Weights of a small transformer language model.
Size: 8 layers, 33.6M parameters.
Architecture: RMSNorm before each block, no biases in attention or MLP.
Training: 907M tokens, 3085 steps.
Each number is 128 + 24 x the weight over its row's rms, rounded and kept within 0 to 255. Layers, rows and columns count from 0. The size above them is the row's rms in percent of the matrix's.

# layer 4 MLP gate, 1152x576, rms 0.0993, rows 1039-1073, columns 64-127
size [101  91  99  98 100  98 106  95 108  96  97  95 100  90  96 111  98  98  98  96  99  93 101  97  90  97  95 103  94 122 104 100 101  98 125]
[[ 83 154  86 103 126 126 127 118 136 116 124 126 154 125 158 142 135 174 138 109  92 114 143 112 123 105 109 138 156 108 176 137 143 119  96 169 108 121 102 142 133 161 120 107 100 122 115 121 123 131 149 136 134 115 121 113 145 122 143 133 112 127 144 163]
 [133  93 115 126 149 172 162 128 139 130 126 111 156 131 109 124 116 111 128 119  76 149 132 171 122 141 120  95 144 128 147 125 115 173 201 128 126 132 112 154  58 126 144 134 144 135 106 142 121 165 145 121 160 163 133  99 124 143 118 131 133 132 167 139]
 [124 118 108 107  98 165  62 127 125 138 154 122 140 131 135 110 111 112 144 135 125 142 153 151 188 120 130 100 114 145 160 158 135 121 112 168 111 171  68 123 128 129 131 169 109 129 136 144 121 106  96 130 124 135 106 120  92 139 136 206 174 155 163 136]
 [138 116  71 156 156 116 116 107 135 155 141  96  93 124 128  86 103 160 138 106 166 152 162 108 137 113 140 112 145 114  99  98 141 142 139 143 112 141 131 153 131 102 144 135 179 150 110 132 127 105 112 101  90 153 149 109 129 156 108 138 132 138  92 161]
 [103 107 106 102 134 133 148  91  86 127 124 106 138 117  89 147 134 121 118 115 133 132 169 158 136 132  81 147 121 111 130 133 121 112 138  97 114 131 116 114  90 123 114 135  74  88 125 115 157 131 120  70 160  79  46 133 148 156 113 136 108 115 128 126]
 [108 120  98 147 109 110 163 124 124 151 123 106 133 123 121 144 108 116  96 136 140 119 148 149 130 159  89 137 154  94 135 155  84 143 120 124  85 123 105 130  87 124 139 121 119 127 155 177 132  96 120 102 112 150 128 170 182 151 170 127 150 186 118 143]
 [112 122 119 119  69 107 150 116 151 132  65 115 131 102  87 135 139 113 111 169 149 149 117 126 122 121 154 145 136 116 141 122 137 156 112 189 144 116 115 179 152 108 139 153 133 147 126 170 116 126 187 128 170 142 110  68  88 110 106 106 127 127 142 103]
 [104  99 157  97 150 126 127 133 133  86 118 128 121 121 164 126 110 140 149 136  79 158 119 140 113 106 159 122 125 147 159 112 111 144 133 149  50 121 103 167 135  84 120 116 115  80 140 140  82 124  55 179 149  98 135 128  76 115 134 114 159 140 105  97]
 [ 92  96 165 109 148 134 100 172 135 101 107 177 139 113 123 103 119 173 136 117 101 159 130 130 119 170 141 145 151 148 145 151 154  82 133  97  99 119  89 150 134 155 125 145 191  95 160 133 102 108 119  95 145 130 120 132 125 127 146  81 114  98 162 128]
 [103 135 119 157  98 144 119 124 146 140 144 129 145 142 122  94  91 128 138 126 132  84 157 141 115 114 126 103 115 135 150 119 145  82 115 144 125 103  99 123 126 128  86 121  98 126 149 127 141 137 131 123 158 127  89 136 150 150 148 102 138 111 128 163]
 [109 122 133 126 120 154 149 106 101 148 182 132 126 127 138 126 134 157  74 116 112 133 113 157 117 154 144 147 141 114 143 116 157 108 101 145 114 121 155 106 143 110 123 147 133 112 134 108 147 158 103 148 156 119 106 147  73 118 155 119 128 141 132 126]
 [140 115  97  66 149 160 148 120 117 118 151 116 117 127 128 117  93 151 149 111 112 107  97 175 155 123 141 164 107 163 128 108 149 150  93 120 133 153  90 144 117 102 111 121  62  89 126 172 110 134 135 139 145 133 140 133 117 152 133 164  80 127 165 123]
 [104  81 144 178 108 115  95 128  64 137 103 116 119 129 128 137 106 110 123 119  72 106 121 110 114  93 158 109 127 143 147 102  94 124 135  98 128 148 146 113 112 100 160 154 145 149 132 109 141 117 144  65 140 123 123 119 101 123 113 111 146 113 154 136]
 [112 183 165 144 110 114 141 140 159 130 151  97  78 141 120 110 120 179  87 160 128 139 130 129 132 133 141 111 141  75 129 145 130 143 108 131 122 131 117 128 102 133 134 157 109 139 117 128 134 136 104 128 116 126 154 148 145 140 150 104 158 136 169 148]
 [ 98 124 147  82 162 107 105 117  78  87  99 116 160 135 130 126 129  73  90 145 146  68 135 143 122 161  95 101 115 129 134 129 107 138 108 155  85 114 137 113 165 111 163 135  66 124 150 118 153 104 104 166  78 152 104 131 163 163 145 122 153 143 128  97]
 [114 123 111 114 128 115  75 139 130  96 159  81 180 149 109 136  84 112 188 149  86 151 120 109  87 134 147 115 127 133 136 158 124  95 141 163 126 136 146 135 142 141 120 119 119 165 167 136 153 127 121 110 163 132 113 120 160 136 142 127 120 123 117 133]
 [176 106 172 168 113 122 112 127 110 150 149 117  96 160  93 150 105 137 193 119 126  81 111 128 138 133 117 155 108 101 119 158 101  95 119 131 146  90 174 105 128  93 163 172 136 156 102 113 113 131 145  83  89 157 154 114 143 145 124 131 131 136 173 101]
 [140 135 105 139 129 174 175 128 174 116 130 121 132 138 119 111 117 111 132 127 107 124 108  89 179 127 129 102 149 125 133  92 159 113  96 122 150 130 171  96 118 133  96 146 111  79 126 103 148 123  95 130  94 149 148 115 121 127 151 140 154 162 104 118]
 [115  75 149 124 126 125 120 130 174  91 124  99 150 157 154 157 114 137 142 125 174 136  83 169 145 125 155 106 108 134 123 140 157 107 109 124 138 123 158 137 142  91 106 127 127 150  77 145 189 125  90 144 113 171 101 112 155 140 161 131 111 123 127 174]
 [ 65 181  90 142 145 146  97 182 132 111 146 138 147 147 134 158 154 150  88 129 133 149 126 168 104 136 172 118 139 136 168 129 147 113  74 111 141  75 132 116 133 134 102 130  99 167 149 111 132 126 107 129 108 154 141 146 140 118 108 148 148 112  93 136]
 [107 111 123 142 105 158 123  84 157 103  96 109 114 115 141 176 110 173 137 119 113 132 109  97 140 126 168 154 109 133 142 136 121 163 110 156 147 139 153 123 114 124 112 116 130 153  79 118 126 126 114 121 121 131 114  94 125 123 131  65 123 170 160  78]
 [121 141 109 164 117 137 147 119 150 110 164 114 197 158 113  86 162 126 116 132 160 147 170 116 132 151 170 176 136 135 117  91 169 130 152 116 184 130 113 144 149 136  98 119 146 147 118 133 142 144 144 124 156 132 113 168 139  95 174 119 110 106 126 141]
 [120  84 113 110 110 170 103 153 118 134 147 128 141 114 100 127  92 104 120 122 108 126 115  95 162 140 144 154 148 126 109  91 129 154 128 121  79 149 123  83 120 116 113 109 149  84 108 189 141 120 193 126 128 117 139 126 120 164 164  96 108 152 151 135]
 [175 167  96 114 151 104 139 117 109 138 134 138  97 154 162 111 137 146  99  93 140  96 141 119 141 191 144 118 172 132 138 143 118 124 134 144  96 137  99 101 120 120 147  97  98 104 128 134 141 132 168 129 161 138 129 133 152 116 168 166 123 125 150 130]
 [131 182 149 150 141 150 139 103 166 156 137 108 139 119 127  38  84 144 133 123 125 126 190 126 126 158 124 110 115 118 108 120 102 124 166 120 106  86 135  91 112 137 116 122  82  93 129 114 148 128 122 106 124 147 135  93 118 118 135 140 116 130 137  91]
 [143 109 144 137  67 121  89 119  93  91 113 101  92 131 131 111 163 132 112  69 101 142 131 135 129 125  81  94 136 135 132 105 105 143 113 151 115 131 124 114 104 185  94 111 132 135 141 160 124 116  96 124 181 130 100 129 117 122  81  93 133 140  85 136]
 [129 102 141 132 132 101 134  99 138 138 130 139 148 117 127 131 118  79 110 106 109  90 169 176 132  87 146 114 107 128 130 147 116 104 120 130 128 116  97 170 152 132 153  92 164 123 119 112 107 115 168 155 131  83 169 154 124 135 103 148 122 135 128 152]
 [135 131 166 127 126 134 145 108 138 132 133 123 123 166 119  84  97 183 133 158 151  95 105 142  77  89 182 168 134 132 103 136 186 129 152 136 105  98 143 125  85 138 150  72 124 104 130 111 160 105 109  96 134 121 143  85 148 114 169 135 141  97 118 122]
 [117 196 121 164 144 115 117 130 169 143 146 155 141 133  80 115 133 172 111 135  97 110 121 107 150 134 125 182 106 138 119 140  92 112 175 147 124 115 118 115 154 109 131 179 113 134 123  95  69  97 149  91  80 141 187 121 124 173  86 128 168 112 139 138]
 [129 129 193 132 145 199 114 118 129 125 131 154 172 148 109 102 145 145 167 159  84 124 118 126 103 121 126 116 133 149 101 131  84 136 177  98 180 144 102 151  96 118 119  99 152  77 129 142 143 134 135 134 161 145 135 107 135 127 144 183 112 156 118 132]
 [ 83  96 142 112 133 125 117 124 133 129 131 171 125 129 152 123 130 144 146 138 127 134 126 134 169 106 144 142 111 129 124 122 120 132  84 127 148 147 133 130 133 110 132 100 134 139 148  84 161 127 132  98 159  96 133 112 172 115 114 144 127 137 156 153]
 [138  90 116 114 133 181 135 128  79 119 136 151 131 117 151 146 113 125 116  77 111 134 169 130 122 167 153 126 115 111 103 147 130 108 101 157 135 138 135 102 118 109 131 134 133 151 113 121 139 148 132 141 137 113 112 153 217 108 156 156 146 132 152 149]
 [109 111  87  79 135 142 120 188 122 165 126 119 116 132 133 121 155 135 125 149  94 161  96 102 150 145 151 100 116 134 128 109 164 105 121  99 141 126 164 136 129 138  87 169 143  57 151 134 137 100 174 119 160 124 108 147 151 155 137 117 118 151 111 112]
 [ 81 132  95 133 149  76 151 157  98 124 122 101 131 121 112 153 131 119  89 186 170 148 161 138 134 127 140  83 164  93 132 124 102  90 155 152 115 142 152 120 157 160 124 130 118 127 143 124 151 109 131 139  86 151 127 104 111 144 119 164  92 142 132 119]
 [131 146 135 110 104 119 103  97 118 164  85 124 129 141 124 136 144  45 105  89 154 100  72 144 105 105  91 165 143  93 173 119 125 103 122 176 170 120 116  92 123 105 168 142 119 106 154 161  97 123 110 135 130 157 125 121 104 143  86 188  72 146  99 120]]
# layer 4 MLP up, 1152x576, rms 0.103, rows 1039-1073, columns 64-127
size [ 94  96 105  99  99 106 103  99 109  93 102 104 111  93  93 117 105  92  96  94 100  80  99  96  93  98  82  98 101  94 108 103  99  95 130]
[[104 129 152 136 118 117 147 103 166 147 165 160 105 122 174 129  97 146 146 140 118 144 141 139 121 136 140 164 154 151 129 121 170 144 113 138  94  89  94 149 133  91 105 125 133 148 116 110 114 122 169 126 144 149  91  55 150 130 124 125 143 164 134 133]
 [147 144  70 106  99 124 189 138 112 183 131 168 195 107 127 105 137 145 138 120 147 150 163 152 165  98 142  94 141 158 109 142 120 123 142 116 144 115 149 111 120 137 123 144  71 121  84 141 144 147 105 114 152 116 109 121 191 165  97 167 137 124 154 108]
 [157 145 121  89 148 114 136 144 141 117 123  90 154  93 139  75 104 109 123 127 165 138  78 104  93 126  85 157 113  68 143 173 122 129  96 135 150 149 138 120 121 145  70 146 139  90 117  90 146 114 141 162 120 131 126 144 162 129  63 123 128 148 130 139]
 [145 138 109  91 157 113  77 143 133 140 145 107 101 160  97 146 122 132 116 113 152 183 101 129 167 145 139  78 127 111 123  95 118 126 146 122 158  94 128 145 122 140 128 121 148 124 112 143 107 138  67  95 140 149 122 103  64 131 110 112 159 142 119 103]
 [122 130  66  92 109 122 125 142 116 153 138 128 117 126 125  92 142 147 124 114  97 121 124 106 150 127 159 120 120 101 142 148 101  94 108 135 148 100  86 144 100 117 119 145 108 118 131 128 160 132 116 167  90 131 149 142 134 135 115 103 129 114 111 123]
 [141  89 124 110 136 133 134 155 145 108 126 166 128  93 127 141 150  89 105 146 120 107 146  96 136 153 136 131 128 123 111 161  68 154  90  82 111 179 146 117 120 165 139 113  93 129 144  86 151 119  82 113 134 119 115 159 185 153 116 111  98 146 157  91]
 [107 134 146 131 127 114 137  90  89 159 142 154 126 140 128 133 139 127 145 120  92 148 133 149 196 131 120 145 130 143 128 176 125 122 134 141 168 118 134 119 142  92 121 149 138  95 123 140 169 128 129 139 171 147 139 104 135 127 142 126 122 106 183 112]
 [ 96 141 177 141 114 103  95 118 114 137  77 148 125 150 146 123 162  99 144 108 134 124 105 129 118 131 120 134 134  73 116 126 123 114 152 112 103 175 136  90 138 104 159 109 142 161 120 102 112 102 127 117 162 131 131 126 102 149 140 144 129 109 143  96]
 [126 111 121 124 111 164 115 159  99 122 128 195 110 148 171 122  84 174 102 131 139  99  97 167 151 110 167 105 142 128 143 132  86 117 126 111 143 145 153 160 127 125 112 140 199 105  92 122  68 135 115 151 127 146 141 157 139 131 140 129 124 144 196 112]
 [101 125 128 140 102 114 162 166 117 101 131  93  97 137 127 168 129 197 173 144 139 123  92  76 123 137 101  79 101 114 130 110 130 124 122 143 135 144 138 103  99 137 167 134 136 141 164 142 117 144 156 162 139 141 169 111 127 110 105 170 122 140 104 102]
 [170 116 128 121 149 121 121 122 146 147 165 124 142 132  97 151  92  96 166 166 106 110 152 119 143  92  81  86 104  93 158 131 125 125 144 117 121 148 152 127 102 109 113 158  99 122 137  92  95 110 159 117 118 134 117 124 110 118 119 102 115 111 103 130]
 [178 146 151 170 112 132 134 149 155 135 117 118 125 128 151 146 102 106 131 122 130 128 141  72 118 110 114 156 126  88 151  98 123  94 143 123 123 120 169 122 115 167 162 155 122 136 122 153 147 147 135 107 123 138 123 132 111 107 171  85 136 131 137 126]
 [125 119 113 111 146  70 118 134 118 164 126  93 172 112 112 118 134  92 136 130 121 137 150 125 116 146 122 116 102 129 101 148 134 130 109 141  82 136 127 119 134 142 111 116 109 120 154  92 152 126 138 138 140 111 149 136 143 110 126 148 109 100 155 117]
 [138 113 114 120 101 119 149 147 136 145 148 147 117 120 149  97 182 120 144 119 141 111 102 131  93 114 125 146 129 157 125 153 130  62 130 126 115  93 100 178 149 163  91 139 131  98 130 135 129 174 154 152  95 127  95  76 131 175 128 119 147 122 113 152]
 [134 120 149 112 146  92 142 165 107 124 120 141 127 121 119 142  75 128 124 114 118  90 146 135 182 135 122 121 142 118 171 111 102 151 149 130 107 113 112 132 110 140 103 139 119  98 118 136 105 145 114 202 132 114 129 117 141 156 152  89 136 138 132 151]
 [103 128  99 136 124  88 143 138 117  90 144 108 171 167 105 135 138 134 186 119 143 133 119 131 143 148 137  61 148  93 111 111 146 121 147 127 147 132 115 133 178  93 112 107 126 182 150 120 116 104 135  89 141 130 142 142 186 116 133 143 102 137 102 160]
 [ 87 150 146 156 134 123 133 115  82 149 127 176  72 103 149 119 114 169  98 112 136 113 114 184 112 134 140 114 120 142 159 123 123 107 128  94 113 153 111 182 115 104  94 115 163 143 142 141 131 146  88 136 119 156 103 114 112 147 107 117 114  95  92 101]
 [ 98  92 130 123 126 131 149 102 146 100 134 126 144 148 139 110 141 156 137 126 111 130 141 152 133 106 107  86 148 119 145 135 137 121 124 168 138 137 166 117 121  88 155 130 149 139 127 145 129  89 136 121  89 143 143 161 166 126 141 182 160 141 110 118]
 [151 204 114 123 137 104 101 132 119 144 136 136 126 115 110 116 105 119 123 149 103 113 144 118 159 154 142 153 126 104 121 130  98 147 140 160 116 130  93 135  98 134 127 194 130  99 222 129 101 101 170 159 138 113 133 114 131 108 103  95 125 163  99 101]
 [109 136 122 171 115 184 130 118 119 155 124 167 138 129 111 100 148 135  71 118 114 167 131 124 141 128 157 126 135 128 151 139 122  80 148 143 141 111 157  77 125 164 137 116  99 117 117 113 160 137 103 128 145 168 131 186 146 131  83 148 144 117 128 107]
 [174 147 114 128 138  87 145 107  87 147 122 127 165 107 145 124 138 143 134 124 113 134 130 120 179 108 156 142 143  74 108 140 124 113 124 107 110 100 121 148 129 118  95 118 147 126 139 119 117 180  65 140 150 122 126 144 118 137 153 122  85 130 132 182]
 [109 126 124 149 139 126 112 113 168 108 135 125 146 138 143 163 104 106  67 147  98 105 109  90 138  94 174 116 134 135 108 123  86 151  83 154 108 165 155  95 123 136 155 108 146  86 112 108 117  84 132  98 143  92 123 110 124 148  69 138 101  70 175 160]
 [140 166 118 127 137 137 161 140 131 156 130  79 130 137 164  84 160 146 146 147 122  73 123 148 137 146 107 106 132 134 144 128 133 121  99 123 144 137 105 108 143 119 129 142 110 160 109 174 146 118 160 115 128 170 139 178  78 152 130 156 175  94 132 126]
 [170 163 115  70 119 106 133 126 155 102 137 113 106 127 103  76 113 117 140 109 153 113 199 134 112 140 119  99 125 151 144 118 144 125 167 131 148 121 149  99 134 131 112 169 138 166 108 137 197 177 116 116  98 142 119 146  82 103  88 151 108 142 116 142]
 [173 134 134 155 136  97 122 101 147 132 150 148  95 133 135 152 148 103 166 133 125 126 116  97 118 145 113 135 136 126 134  99 138  95 148 123 129 101 142 147 149 117  91 149 105 134  52 107 137 149 102 124 137 139 115 129 139 110 162  96 124  85 161 112]
 [100 119 135 143 167 131 158 186 141  95 114 119 133 155 143 109 130 140  75  85 143 111 114 114  98 141 127 112 142 130 100 147 137 135 166 113 139 152 110 149 104 150 125  96 130 143 150 110 105 120 154 137 134  88 112 135 141 127 133 107 119 108 154  97]
 [119 208 174 138 141 124 132 161 120 141 142  80 119 137 122 126 135 137  89 119 120 135 106 101  98 175  73 140  88 134 126 103 134 155 124 141 124 135 134 143 155 173 110 144 107  90 109 145 115 155 138 135  93 167 113 123 179 139 142 147 101 105 151 118]
 [131 134 112 114 155  78 127 130 111 120 105 166 127 147 113 169 149 138 133 124 116 143  94 181 183 133 147 141 140  87 131 183 100 122 167 157 118  99 142 127 128 134 128  86 115 119  84 130 119 162 180  93 123 127 121 123 117 125 145 139 109 139 146 161]
 [132 115 138 150 127 136 144 166 122 100 120 141 134 130 121 149 120 183  74 106 126 139 138 163 129 159 125 127 120 114 136 131 152 110 140 128  77 113  94 108 150 144 137 184 131 151  92 198 141  80 150 151 100 110 102 115  88 160 108  94 103 134 120 164]
 [122 107 109 111 111 108 159 128 111  90  97 143  80 101 115 128 111 107 121 136 144 119 135  74  73 120  77 112 136 104 122 180  95 110 129 144 154  98 151 128 187 123 167 124 145 162 124 119 123 115 121 114  97 150 108 120 115  95 115 112 121 153 158 109]
 [ 94 102 164  84 119  93 121 129 162  90 150 151 120 100 133 126 122 158 146 135 153  81 111 133 132 135 176 158 128 147  79 105 126 125 127 112 115 127 198 140 162 156 134 145 163 112 122  67 156 133 124 158 143 130 141 110 149  66 158 111 159 146 117  93]
 [ 90 109 124 166 158 137 155 105  43 143 170 122 125  83 120 112  93 144 115 147 142 157 134 165 153 123 136 126 100 170 110 156 146 112 173 169 110 111 129 114  87 115 134 143 128 163 152 176 122 127 121 119 108 151 107 125 159 105 140 102 130 136 150 160]
 [ 94  88  90  94 117 182 106  89 108 152 123 170 124 122 121 129 139 108 146 172 125 113 162 120 150 158 127 144 127 155 128 146 153 129 121 106 128 125 150 157 119 164 106 121 145 108 154 167 156  78 163 198 122 102 125 143 137 110 146 125 118 118 135  90]
 [116 124 107  98 160 153 148 128 144 112 111 141  84 129 150  95 107 118 131 123 131 133 132 141 135 132 108 103 144 148 151 135  74 171 164 156 158 188 150 134 109 154 152 114 122 139 146 147 151 124 149 104 115 103 104 121 131 107 111 105 184 169  79 126]
 [179  96 125 146 123 122 112 108 133 133 113 154 119 129 147 112 124 134 170 133 128 127 169 134 141 111 100 126 141 132 133 129 138 183  88 115 145 141 143 172  75 143 123 122 100  88  80 115 121 151 116 127 132  96 150 126 138  95 142  97  84 105 145 138]]
# layer 4 MLP down (transposed), 1152x576, rms 0.097, rows 1039-1073, columns 64-127
size [106 103  96 102 102 101  98  98 100  99 104 103  99  96  94 115 105  99 105  99  99  91 100 103 105  94  94  94 105  91  93 109  99  99  91]
[[126 136 121 148 146 147 163 110 137 123 166 114  79 114 124 141  85 113 117 188  95  86  80 122 132 158  90 108 109 169  83 135 120 173 138 143 104 113 100 178 145 123 134 132 144 137 123 131 160 141  94 146 123  82 146 148 149 130 137 114 134 126 139 118]
 [116 145 146 145 169  96 154 144 156 154 112  87 193 133 176 118 112 114 106 124 158 145  94 122 133 180 110 128  89  85 132 144 138  97  92 112  99 113 120 118 143 168 131  85 164 137 153  94 113 128 111 129 101 118  95 126 154  92 111 142 108 110 145 143]
 [129 124 150 113  98 135 139 165 137 141 115 144 151 112  78 127  52 121 115 189  81 127 137 150 123 171 119 111  82 158 164 143 142 119 138  98  85  94 100 129 127 123 148 123 145 113 134 130 156 114 130 125 123 158 139 101 108 157 132 124  85 100 113 107]
 [133 126  80 148 130 112 130 115 116 142 160 127 139 138 171 139 143 118 139 110 123 141 117 135 109 102  81 150 129 115 114 125 130 105 107 127 120 120 151 116 113 154 122 134 135 111 129 133  74 132 103 139 135 148 164  98 167 127 126 135 125 156  98 115]
 [120  88 138  89 149 128 132 164 147 121 131 129  98 137 185 121 119 123 122 179 160 157 106 127 144  88 122  92 132 118  98 139 175 100  97 129 105 107 121  90 146 142 156 128 157 112 118 107 118 148 105 137 145  80 112 116 132 145 111 132  87 100 139 155]
 [116 115 131 125 119 190  98  82 107 142 154 149 115 102 161 121 114 158 137 119 151 147 110 168 158  84 130 138 153  85 148 123 132 139 176 130 134 117 145 154 127 141 145 155 119 118 106  89 112  96 104 117  93 134 142 167 150 135 123 108 185 116 134 122]
 [ 77 101 139  88 115 122 108 124  75 100 151 107 118 138 135 105 185 141 155 134 120 183  95 149 134 127  97 118  85 126 136 145 148 133 127  98 163 129 122 132 148 141 165 117 119 129 139 153 164 142 175 104 164 130 147 112 130  75  95  93 123 103 112 146]
 [144 140  92 106 135 152 135 119 152 127  99 122 118 143 172 102 100 120 124 124  85 137 144 142 148  90  98 129 158  89 118  96 116 165 156  98 139 130 157 169 138 126 115  80 126 107  92 127  83 173 120 131  81 109 116 132  93 134 142 167  73 120 111 158]
 [156 173 179 171 126  97  82 171  75 116 144  99 150  68 127 127 104 115 123 142 135 107 166 116 103 134  84 107 139 130 100  91 120 117 151 120 170 132 148 133  69  87 129 125 142 132 129 153 156 132 106 157 161 124 139 143 135 143 114 112  65 133 121 120]
 [133 136 116 107 117 130  88 172 139 144 102 166 117 120 151 176 148 100 125 128 120 150  69 129 150 147 162 113 149 116 144 126 106 119  83 170 140 165 170 138 121 155 119 153 106 163  91 131 128 131 112  99  99  86 113  83 127 171 148 158 161 142 117 115]
 [100 133 176 158 132 122 153  91 130 176  83 114 163 125 147 120 128 135 154 135 129 114 127 124 148 134 160 115 124 165 107 100  71 126 104 109 119 102 144 167 145 160 142 131 156 124 154 133 168  96 132  67 178  97 180 155 147 182 126 136 156 135 105 146]
 [119  74 117 109 110 134 117 134 113 181 124 117 100 136 109 138 119 151 131 135 143 112  90 146 119 148 127  93 148 103 128  78 119 119 136 185  94 144 141  79 144 118 158 114 128 132 117 142 151 138 112  94 112 155 133 120 156 143 139 124 138 118 116 112]
 [126 142 128 134 104 138  76 121 133 177 133 152 106 136  92 130 141 135 135 170 140 120 155 115 134 120 178 101 136 117 156 125  91 163 138 157 111 115 179 110 141 140 132 120  80 142 131 130 108 127 152 103 167 150 155 121 108  99  97  95 138 121 132 100]
 [111 128 192 125 142 135  96 121 162 100 124 145 134 163 145 139 120 138 138 112 122 118 134 151 130 146  99  98 126  85 101 145 136 148 102 159  92 154 135  78 133  76 135 154  87 139 175 119 190  92 131 138 154 140 124 116 101 186 139 164 112 136 106 151]
 [ 97 133 160 134  83 125 114 131 161 151 131 124 158 158 135 129 165 132 159 122 106 133 155 136 121 124 145 145 132 142 135 141 132 113 110 102 108 142 135 127 155 140 139 190 170 115 126 128 142 163 130 106 171 110 100 150  81 140 126 176 175 123 167 137]
 [129 128 135 121 116 103 176 114 110  82  96  88 140 132 142 150 143 105 159 131 109 119 127 128 134 139 135 151  96 130 185 119 146 161 144 108 120 120 133  83 159 135 128  67 128 154 119 121 152 139 129 149 125 162 128 145 158 119 121 135 142 137 129 134]
 [172 124  80 202 152  68 132 107 105 109 170 109 138 100 107 139 139  85  87 172 105 104 131 122 143 159 152 110 116 155 132 176 113 149 118 148 122 115  78 130 152 128 138 119 104 168 127 119 126 153 151 128 147 123 163 107 170 133 116 115 115  94 113 130]
 [105 171 167  99 121 135 134 128 106  89 156 139 146 100 145 139 101 115 123 123 195 129 115 124 112 161 178 146 104  91 134 135 113 153 152 130 130 117  83  93 145 131 139 124 148 106 135 173 161 161 109  69 132 141 126 131 112 103 171 119  92 137 162 104]
 [173 108 155 124 124  75  81 117 184 156 140 122 127 152 141 137 123 136 159 124 195 140 128 114 117 111  94 169 141 147  99  96 169 133 104 146 119 105 107 113 185 100 175 132 107 115 105 159 170  79 132 171  78 117 132 119 141 110 105 148 157 140 127 108]
 [115 127 113 160 134 116 121  82 177 125 171 165 142 118 100 121 116 164  98  93 134 122 134 120 169 134 105 134 153 120 124  95 122  87  98 164 123 122 152 133 102 145 133 118 126 144 140 160 140 105 153 110 140  99 162 174 119 140 128 115 101 110 126 104]
 [167 128 146 110 122 139 145 114 169 108 125 124 113 138 115 105 166  94 145 120 109 141 123 134 173 149 115 125 143 169 139 123 103 113  77 111 144 108 138 145 136 119 114 151 131  87 105 156 127 149 133 133 128 102 124 162 101 115 124 134 156 104 117  73]
 [133 109 135 143 138 123 132 135 116 115 160 142 131 147 154 150 108  94 128 142 154 105 109 164 136 116 139 164 114 147 133 119 112 132  91 135  80 113  70 148 102 104 115 107  97 110  85 173 142 125 122 172 135 122 149 126 115 127 116 113 168 129  80 121]
 [105  96 153  98 138 144 107  94 118 125 119 143 123  82 136 144 126 126 148 165 146  98 184 115 103 106 107 167 140 110 140  99 119  99 132 147 121  94 139 147 126 127 164 146 101 113 133 139 129  56 128 145 113 142 138 112 115 142 107 162 148 147 116 118]
 [127 124 121 159 165 161 166 128 133 145 142 126 123 105 112 129  71 131 114 124 115 151 104 151 132 103 114 135 164 122 137 126 138 120 117 146 140 146 147 121  87 106 119 117 100 100 102 131  94 101  87 119 161 145 116  99 160 132 127 157 138 117 112  93]
 [ 97 129 138 148  70 131 130 119 126 126 155 130 138 149 102 166  95 136 134 145 144  87 125 164 109 152 123 147 143 161 114 138  83 118 128 138 158 118 143 129 128 148 154 131 129 117 138 141 166 168 132 165  93 103  98 101 144 106 133 137 138 150 154 122]
 [126 163 136 131 127  98 139 159 112 139 137 129  99 161 131 112  98 107 150 115 124 145 177 162 152 126 102 118 167 121 138 155 124 131 115 116 130 122 143 161 120 129 157 129 151 107 112 104 117 129 125 140 107 128 138 171 116 130 100 107 131 148 146 116]
 [122 119 144 124 160 166 125 144  75  94 139 147 142 120 120 165  96 132 143  99 137  91 133 190 155 103 107 151 142 142 112 173 127  83 135 130 105 113 147 160 123 136 119 127 137 111 156 120 129 122 164 153 126 133 160 174 124 140 119 140 138 129 145 151]
 [138 145 143 149 124 123 151 114 102 129 114 107 115 104 128 105 145 134 102 178 132  62 128 146 167 150 116 117 136 149 130 158 112  96 126 128 123 173  71 141 133 130 101 151 100 106 123 144 142  90  94 109 123 104 144 157 119 125 103 132 181 140 198 122]
 [119 169 170 121 146 120 126 156 122 122 123 120 120 126  99 113  78 123 153 142  91 131  98 157  89  97 109 142 132 110 105 114 114 117 130 134 171 125 101  94 119 148 151 125 104 114 113 125 126 104 137 143 177  98  96 111 120 119 110 136 147 174 143 112]
 [151 155 103 120 151 186 128 105  97  90 127 120 125 111  91  82 138 180 133 136 159 112 139  96 130 147 115 111 146 107 122 129 115 131 136 183 141 148 184 101  77 140 124 126 101 104 104 134  92 122 104 147 117  76  82 169 104 145  95 130 160 111 150 131]
 [140 110  83  75 118 132 135 154 105 116 160 159 127 137 151 170 150 122 112 122 147 166 136 137 147 147 110 114 121 120 117 113 127 145 113 165 115 158 118 145 141 150 121  90 148 144 142 149  99 144 113 129  97 103 152 109 110 122 114 101 108 109 167  94]
 [133 118  96 136 111 193 126 123 116 136 128 113 131 133 117 169 124 129 108 129 109 154 163 131 137 141  90 125 113  72 137 164 130 132 104 187 113  96 172  89 108 157  96 111 131 137  96 134 141 120 150 114 129 124 146 118 165 127 114 117 130 124 169 125]
 [109 124 131  99  88 110  99 121 109 144 130 120 102 136  98  92 139 172 113 111 126 102 134 136 142 125 127 137 126 104 121 140 127 113 123 144  92 125 150 131 131  96 115 123 145 149 107 125 143 109 137 147  80 109 115 122 139 134 140 113 138 113 148 119]
 [116 115 111 106 132 102 113 138 109 119 130 176 133 146 107 111 129 117 154 136 124 138 140 134 159 149 103 122 137 133 121 143 147 144 130 111 127 120 172 124  64 161 141 116 136 130 121 139 154 149 164 107 145 143 140 149  99 164 136 128 152 159 135 170]
 [131 144 152 161 164 113 101 133 160 142 145 116 140  74 125 125 133 152 120 111 118 153 137 150 115 116 161  74 168 140 124  99 145 126 106 108 143 143 134 125 125 132  89 101 165 152 107 135  96 118 110 125 157 132 114 106 139 142 127 104 142 158 146  92]]